{"n_layer": 12, "n_head": 6, "activation": "swiglu", "norm_place": "pre", "tie_embeddings": false, "init_std_o": 0.0, "init_std_up": 0.0368, "optimizer": "soap_variant", "lr": 0.00471, "beta1": 0.95, "beta2": 0.95, "grad_clip": 2.0, "decay_fraction": 0.603, "batch_tokens": 131072}
Each number is 500 + 25 x the weight over the matrix's rms, rounded and kept within 0 to 999. Layers, rows and columns count from 0. Numbers have three digits each.

# layer 6 MLP down (transposed), 704x256, rms 0.179, rows 386-402, columns 0-127
502525488538495489443550503503526502514479506502523519467498499511492523508516487463496449454510490542516477518506493488543495496493524536477571511480510500489510463506525473514477480498475490496487516534518527506485489457479507502528508490500513512528520499484503488500488466502515484513540505518468511513500508536540532502505476523505530520547485489533502501489489529497460503485530
516488502525486523475495508542485482536491475504541490471558530529468516501497459496488451454537465528524493518522511517516534494514470485478519472513523498496484527496503498468474502490496507541496504507489463474479466484481520493525447511521504517511474496498467502494523522481537472517497544467535462496486476523512484471507480477502468497462483511502468503473486508493554443505493
460455457464504525521497495486492479498510490541452503469521540468514505494490520508515490500479500470498530471480525456474526491534497507531530506532473468472473465509499497523494460494491496530502537481522535477526471486553495533502483514547517482500489489491511500506489498549495522525529462455471527491476488442534486482500463539457498504492493488449470542480508463454555490451475
511496488540502474544458464505495500483500534491484524477528527524513496480524481473469495482509516485482540480474494506455500513516513520497551500509497515535503509499484501497522538530498471523498502516521501526464524486508487504530474474517491478469476495557511518492532546449509485507514487478500521506509488533535491504492472496525537472517510545538513472491515497510609496481529
486486533480460502521491487495552502461492456438461479520511508516525545561481522498485559492512459482555522519483570502501479463538502494484498510469484480482507483512488453514481506514478483493516486487498504493502498512536476517554535481450510459525488446510500464495504468489475491501486467508511517506443499488495489448508534508512483503531502481498487541501470507519443482496462
505534468510510517523453517485503509492492507525495456490467466498495518538496437507505511525559500479459463521452497542518503492503499467486548528507497522518515481495502482492518479493479523508521475501506486531538520479497465486518482503492500499496472525501490449528513476509513537463467510469541484519468457524538477501495501540507495546451505506529511498480522520464446478522471
556511511461451500467506514504514470526538525488487522520547506521511503497485497488515501481470526537440498426482458453445495555489565500505531505478490475502486530555494533490467489489521479488546527502512528512467477501496506510486491543553490493493491533518566513477488484464508443516489509519505489483440486556526546547497446479478512471486510464504482474495495492482458494489530
491477536537500462492508523489503417487504517528503488469510503501452499505465495514543501492518519501517528476460499525539523509500502492528481472523496476510455512485533558524491506482521478488495486515464476436483501512514517471540528483476517457513491446508568518499503461524498527510533521454465526499501500452506486506516504451505529505517520522501494499504470497499537501492507
512498492477508537490471497523489470502491482505444507525519509524504538536501507508519545537539496505477487484475466466526537471464523501464466518516483510527491497504507475529490505487503517464494485495473442486508482504555500528480523512478467527497495489505515545569477508555516495517476490536511475455497495554482534483506499508471496477483512483552481525505526501518552481470498
509491519486482515468500479489517487521494481504490491480470521501484485507483487485481492526510518499510492498540481466466523514490470512519520516469510542505500461468509461517504471505506487511498522461468533502542487474490492521483486513515541551458521511480481502506517487525479521460496499506480506524523504442464513539452507467528450544523516450527530487486477516465424480491453
505508505491514510479522508481512447517494451518516520516570494493475466486481475545483551498524504455489488451497491473523458531510518518512513482529499480507485509491442462455517516502532493481512509463504473505506493512478500510532520490510502463493512549483456482479516482510504491494532467477502533501467507531504533513518489527502444487507476520573499497488473485500523511514482
565500494521510511479485516513487505504535527483505535517503541527523508501522483475464495494504500552492487564513490481486507476479518464537462508460503480513511507512526537525491502501497506496531497510513497478479503481478492506473511498513508508507520499484497468541487512502451497488510464525506519536535469489510494484535479554514489485500511496513460515544454511502407483524516
500502458493517477482528549522474462547486500530519537476477449529489485493492498487463499551483546484468491477514502508476514529486529517518485495496457467503483495531511526515491501519499480465493526500489542482464482537506488476516457482508500531509528472508537476569524502495503508513512515480501478500490504463490518529478508484509493479461484490527487523490496485506509535501464
515521507489447512493468528491482483571477501489491540486476473489546483466475508437508478515487534482501526509501527485493494458509500452507526519493514525509514539513513531533471497495501489468521500499546489507517519485519505511498476492522507497490495477509517472479529478475494483460466504463494477467489510503506496554500470484497524465519488460421511570440508495463454510501480
519511511499504533549519518497480509521525511501533532479510466486458513486487494475516456461487445485492463474484489471479500516475509497530501470487472538512514497476493506550524498534479490491456525504509492516509509524461489447518480532476463518536495470491509472501521504517497480502504462467487488481568497526467502547503470515523418517496505474465512541525520483511517473488489
516479493483486466518522513466507501529436501519474491515507490502483489515484479487500498513496530520506518519518456511546499482453445519571490530530512500548503512504467503467531480442479531503473504492528530502505522455501478534499497502517549462501513470531502515493491508499505522480520509445515512493530499517518509516517517514512530488435457527473510530491554484465520495490495
535518517485514461495505501512505531480503499508493477456511519487513512454581499476497474532510521484513487536499523504513461522537493539512501481486476466503477562515524500478442474505518497499485500462494494487486471485504438461500493441476495492440497474523471479478510514547506477512492539472502495481539500510527477511489483515454523513499465473500526492496468473525414452490485
# layer 6 MLP gate, 704x256, rms 0.165, rows 387-403, columns 0-127
504514518518536489525509497550483494539486458486518536461527484511487533481472482481466482505518538505492494500486483518516473505509484499477488523489485490486458489475527526515537462475450497525532493519479470501489471479516530500521438512477512504530526514536494502528508513517528492485509499526519472498529517502462474433522550535506480446485458494502509469534470499463519440492511
456490460522523479514529497529479431540484524507468501561491503507521483508466512500471529458493536462535539525528498502489523522530513479539521490482495553516488504490518488544495510489513505474479505492506515473515489468467508500514519470498499504463496540505531481497513534540537540456512535488488509496482502494547516504501509547475508562500543448520518462512525505479480474483514
489486488517532515475491470471484483482485502518500508503471533491517509456519496495490440496527466545500500499503478471484532545540462476483517484499510534510491511475545471483445472491536481523495497475514480545512500474487532522480489518478500506528517482506545451492488477482464478435494493483477514453493502473498489530481527559517521473515476495526528511523498505530507499520478
513490512534519492473512507512482496531494523514515488506487500499535499500495485485462487460459527547548479441502489549477487568521519506522499479504499526463495497478452492450481478488525471499515518439480512473508490533472479520496482483512505497511516507525558508509451516490544507503487532496505473461521511496485499502485488518518474544508510518477474512484490465487529488490552
545497504550506522480482477516541518498492505538523502546488509482480483503506506484496454494508495512499489504483535507516514507490492502517510491495498535496531531470533563557489533454499502449498472512483531473500494449495496510530518549506489491519475506499514509485479500563545471496531514515482506543496469498500481540495484545500552496432504524513486510470513612497506481507488
553517480544516516525533512517450508457519506456497537495498542461505486495465486516503502532496486465489481479482522513453547524480467483549486508470479508447473493513513509463488523499490481473472464545480487497476505520515513508502483479463512512473487493494490467494493457542536501551495479465501543522516507554510506516455521468526542543475471491515471467507494487469449533515519
526479468489519508493485469474502548502553516445485530470516504539487511497513476481497504504513515468485511477502527468468504473479507492502516484484512514504516536536489443504468495496473525503483511499505491496507479451527483518485479465502406464477528553491483469511535537487529487515466520511525495471527500534474498540459511510486472520481478458504473455512502467496469457537498
496542509510517481534487503496461504450482501495519512489514522486498498498514512508465447495482499486512501502497538489504468468524487482575531482542462481566525494489504502498488511528478449523477465521478545498514461471524470496480506495480519516496502502516507456443528447501522447482511534449466480463545497468507508475488523494512495500507487513537522512491434522496494515483476
515501487486493507526505510432487514503542518488457499495476425513502509492534472506511449514547543499499515527494494509444488502467540523493483519461493518499488511495487488511498532482498527526522503525542547479497556441536493500517494483476534494513504526499532513449491478517502539517489485535511517518497491515479531493519514523513494473497535502545530490507486486511534489466471
493499542532494530529543496494542480514524483498519499541468521499482503527501492485468485479505557517504518482554538495490451505524544518466456479489490523512506482510500502531528490502449463502497493507495488500521484502532468473484494546449487494452542478518522481484457483512484504492479488506501494469491522486498506522553517508486495485478501486497537516489492503532519479527555
519494526469541509527524513525529551500508490493495447519514422475490484481479511508511516480495506487479486483512523495501478502500493502511481471512507502466502535506506512476465457476468491495464515501517470466542508492508540520496488477494528493500480489464498527472496469506529459549534455516490548478507520468461506539514513519481466545486476467477521516488477495493518474485525
469523499496550511492530502529515488518507516511512487486508483580506502480465514479498485523496515522522471502531490508536533546523487500503497499499492455479497506476518505483503477498469488486501544538490484448456493529524514497475465498494453486517498481480514477502554469443518495504503490496493503494512512464494509494466563520482473508528476515538465525457495505500525523485493
479528514477504501516496501498500520494465502470457496472466456484493538489514488506517468534526538465535535468526501522511493499481531528502526514504460499462480503505513472467506500537499529531508491524496492510548503520473531465497526518488464497449510522541497460474494481517489523484521497524491463486468505503516513493503487476516500467519473537512517479528502506518464497530497
502508520487499483526470480518499452504514491525545511522505500529527517517515505470456530496514499531470462503504515475511492515505505503451481452474485530510493525489500503483516444507497533497472556499543486525498516502516502505544477460497514520513504488514514454482531480459546517494511506492506505508482548489479519521505475515447475496439521488479473511496480538456497500513446
487495539546492517487511511513503530486502473484495502515469476542512517454534520476522498493496503479497522477482540514494482511510497483491509463478484493506473539478532495496447533547496492524485470527492478492475521514461550490473492515465476540498492511430500506461524491497489493530486482547454446524498525509503529529469500467486456516516485529556498494513461469525480516491463
484495488517499524483471449472459539508517485523460496524458473516488476489466509519491506528479531498515478470530464535516517472501490516481490524518502466511505454492508488533509466527491480483467549514495536524510501509499489513493474529481518484533484495531455543500474519496492495517500471503519493514439474466484532477487494445512454527506529494487510490431546546496506494482540
563524496511511483466482488517511519508517548512496505496552533503487547476482510511500449467480515545502504504459494499520483487516513499552462530523513569479532508495540513506521472507524543533525479517501486498484477489423493469451513506503490492512483496469457472492506420503484511522512530477526475488503478498498516512474483466496487545455503512546558499495518519476499481519504
# layer 6 MLP up, 704x256, rms 0.181, rows 387-403, columns 0-127
495505483482496508534488510498500517502474486483474519505526484453532493526485531504505498487501487474483497516478476512465517556487515532508523474530526520535487482471462500499531494472536492505496515527500497531441541547480530510481540489457505492512561491507504494476487496505517470477492492495515503516491553468524508539490461494524495480530527499516515486474484519504505545504542
499495476517465496466459462470505492468478484512499494503535483468493515523503514516510483472465449496497528495475506564514472517506486539505503462503494492519483515485468470523567462456504499511452485514481493489434496513507487516497497478472543506508490500490464483520484511499487521489511524532521485502546483482499544483484478512531572524488459483500456497565537484510542480472501
527502562486506484434528526533494496498511465525530491493506519521484526520485517488513488536504533526525486531509504456491471503494507477503468490532516479466503537481543516472495488502530520459520550553497453532495514508446476474476482498481513498471487539510536490524514480502486541519478516498486482490475469490474537495559505523484477550489484535505472491494524474506473493531476
517503465515506505487513519524495478543477488500474492489513540531500466513484482528514502478531470483512497491493496493474494518488487483524464531498516529497518495505484507508455497518543492487554484482506502512479478504528519507503537456511499491454523474502531487492454500503466508502483470520520447479500475553535534513475520490495506482479536494457492513524514436465479483450522
520564506474472496443505478524478497514492512498494485523508480507499449522525492470527487522503509514534521511506498477486487502486540504474516520525466488470544541510490470453473517491470508528505470522516555480564506463522484488527470448497512490520529459501498483500504485495512477463512506461475517500510534486480543537534502500518509514486559488450537501483465524531501542520489
494486496529515484484477514502513517514512487475532494539525519556524510546537492480525484457417496518485467498478539462500547466489502494502526548523470503514482485484494523565441515470522513484512463502510499479532494488506479509455554522472480474512465492489494491482484562487503515516493529484494478535538505507509471523487475537511482505511474525517494517501480514539524519516530
468524515533461477495511515523507472498507531543499505513515498481512534529535457523470488508496513484521524503467528508534479505491492511462466515497481463479527507502483496469497534518487519483499461515501490470522495522498516527484521538485504508518491506457529497533462483512470477511472495542493523516510523531479513514504520494511510492533457508502516465467493523488523491479506
535474516506478493500499449509495520523497517461518474560532485517480488487518486484461456478489516497481506515469516508479484475470493515500524497494501453501498513501513501431495533454500481486504515531511496517527494520490509492490506499540524468454473505479541487463479509512542457509475512503490538535530524479491506498511498502494500524514558496524508485444518501537533504502516
475447504507517488472509467509505482506535516518527484482517475479476489485509452490503478524467498501518531555451495535523496486515517511486511434522459490527482484545506503519483485490492491456495482529483492473497472495493473514494503508501513486509490527482499519469535518507541519527494491470481488480510494535523500509547451498529513477448542511491506485482493448511507504530527
486533490502531543540537515505536517538517496510505523490535541499499500507504498521514488465478525481511557496500506507463486509481507484476483496502506480513512482518456522524485494497511548522511503537544490494492536527501487528471530506496483526491487497532463525506503549486474484495527524498528526458467510506486455499504480524525465537480494507516472497498475574517482505520514
477464504527483486531498516471536502505529520503505523486484486511502492494483521464471467532509530537494496515449519528501521493517485503497460473496505509535490481549474508517530524503468473511519487496515471485532479503524522474484496476498501514516490496498515539495514506509489492521498512490511466497458523510488477521447513528467524521532520505510514525477505521519495517496469
494541523491460498499494492465507522470534515494520501525493550509516441480502506504545516452456477519459492500488512529453481486519498475465510493487478478507485514477510496500499501463499546503520455520509515491526530501530509512504483546475552492503461523478531526519474500488511517497486519499498512524526521495521455497552449495472527467513526517528511492507490506520488445523522
461459527523495551498472472483507506513525513511513529479505534488494506521493486496504490527457521497471534521454505531523485480501541500491495507534504521494494483544549518480520482531505517511500519477496499516509526534481460492481453492435483518479522523518527493483463529527474491503444515478477450485471522494503485540496504470533500518505497457482487528509475487524507502522498
466530509465521474473473554487486496502503460501488496442498479501506482514525499495498482537499512532503553465508507536483529459511471558495509482473486533506476507514509485522535511461480532464473530498484518547494483530499520496474506540463535485518492520511431497497517467501523491472507483539483463509510514481522489441499524467505484520482435476536500471490447553487466480504503
516480506530536518504491519516527484475495511479517531518503500502535486542521535484492463475506482519527523452491514488484519507512547462522501468507489514478505473520488490511522477498477509518489480500478458525514516480474511496510496507522428558486493521484527451506494494488502477480501501516485507499472513475476505511483495492503459502492529526542477503543496495489510479523481
502490532487507474471523542473464527468491481471461489510537485489488525494517490505526480527502475492547493509517497528499473534488521469506513513522514542503529502490579501519531512468521532497506462511491487510507508503527483469477505528487451504497516457510508515467456502533498506511520492505497520482523489539495516493512468533491532496486486497505527527507517506525486500501550
525510478476536489502483494539479529532476475482503468534488519547494459514488449472482506500540492496434492539507493467507515470499513492471526529481499522455488544532505523510449488554475471495497482510495502516486477515457501484459493478529469554520488486533448518529474496521475505503522464501489543493545515438454491419455552492484477544507497483508503497492529465483485537465460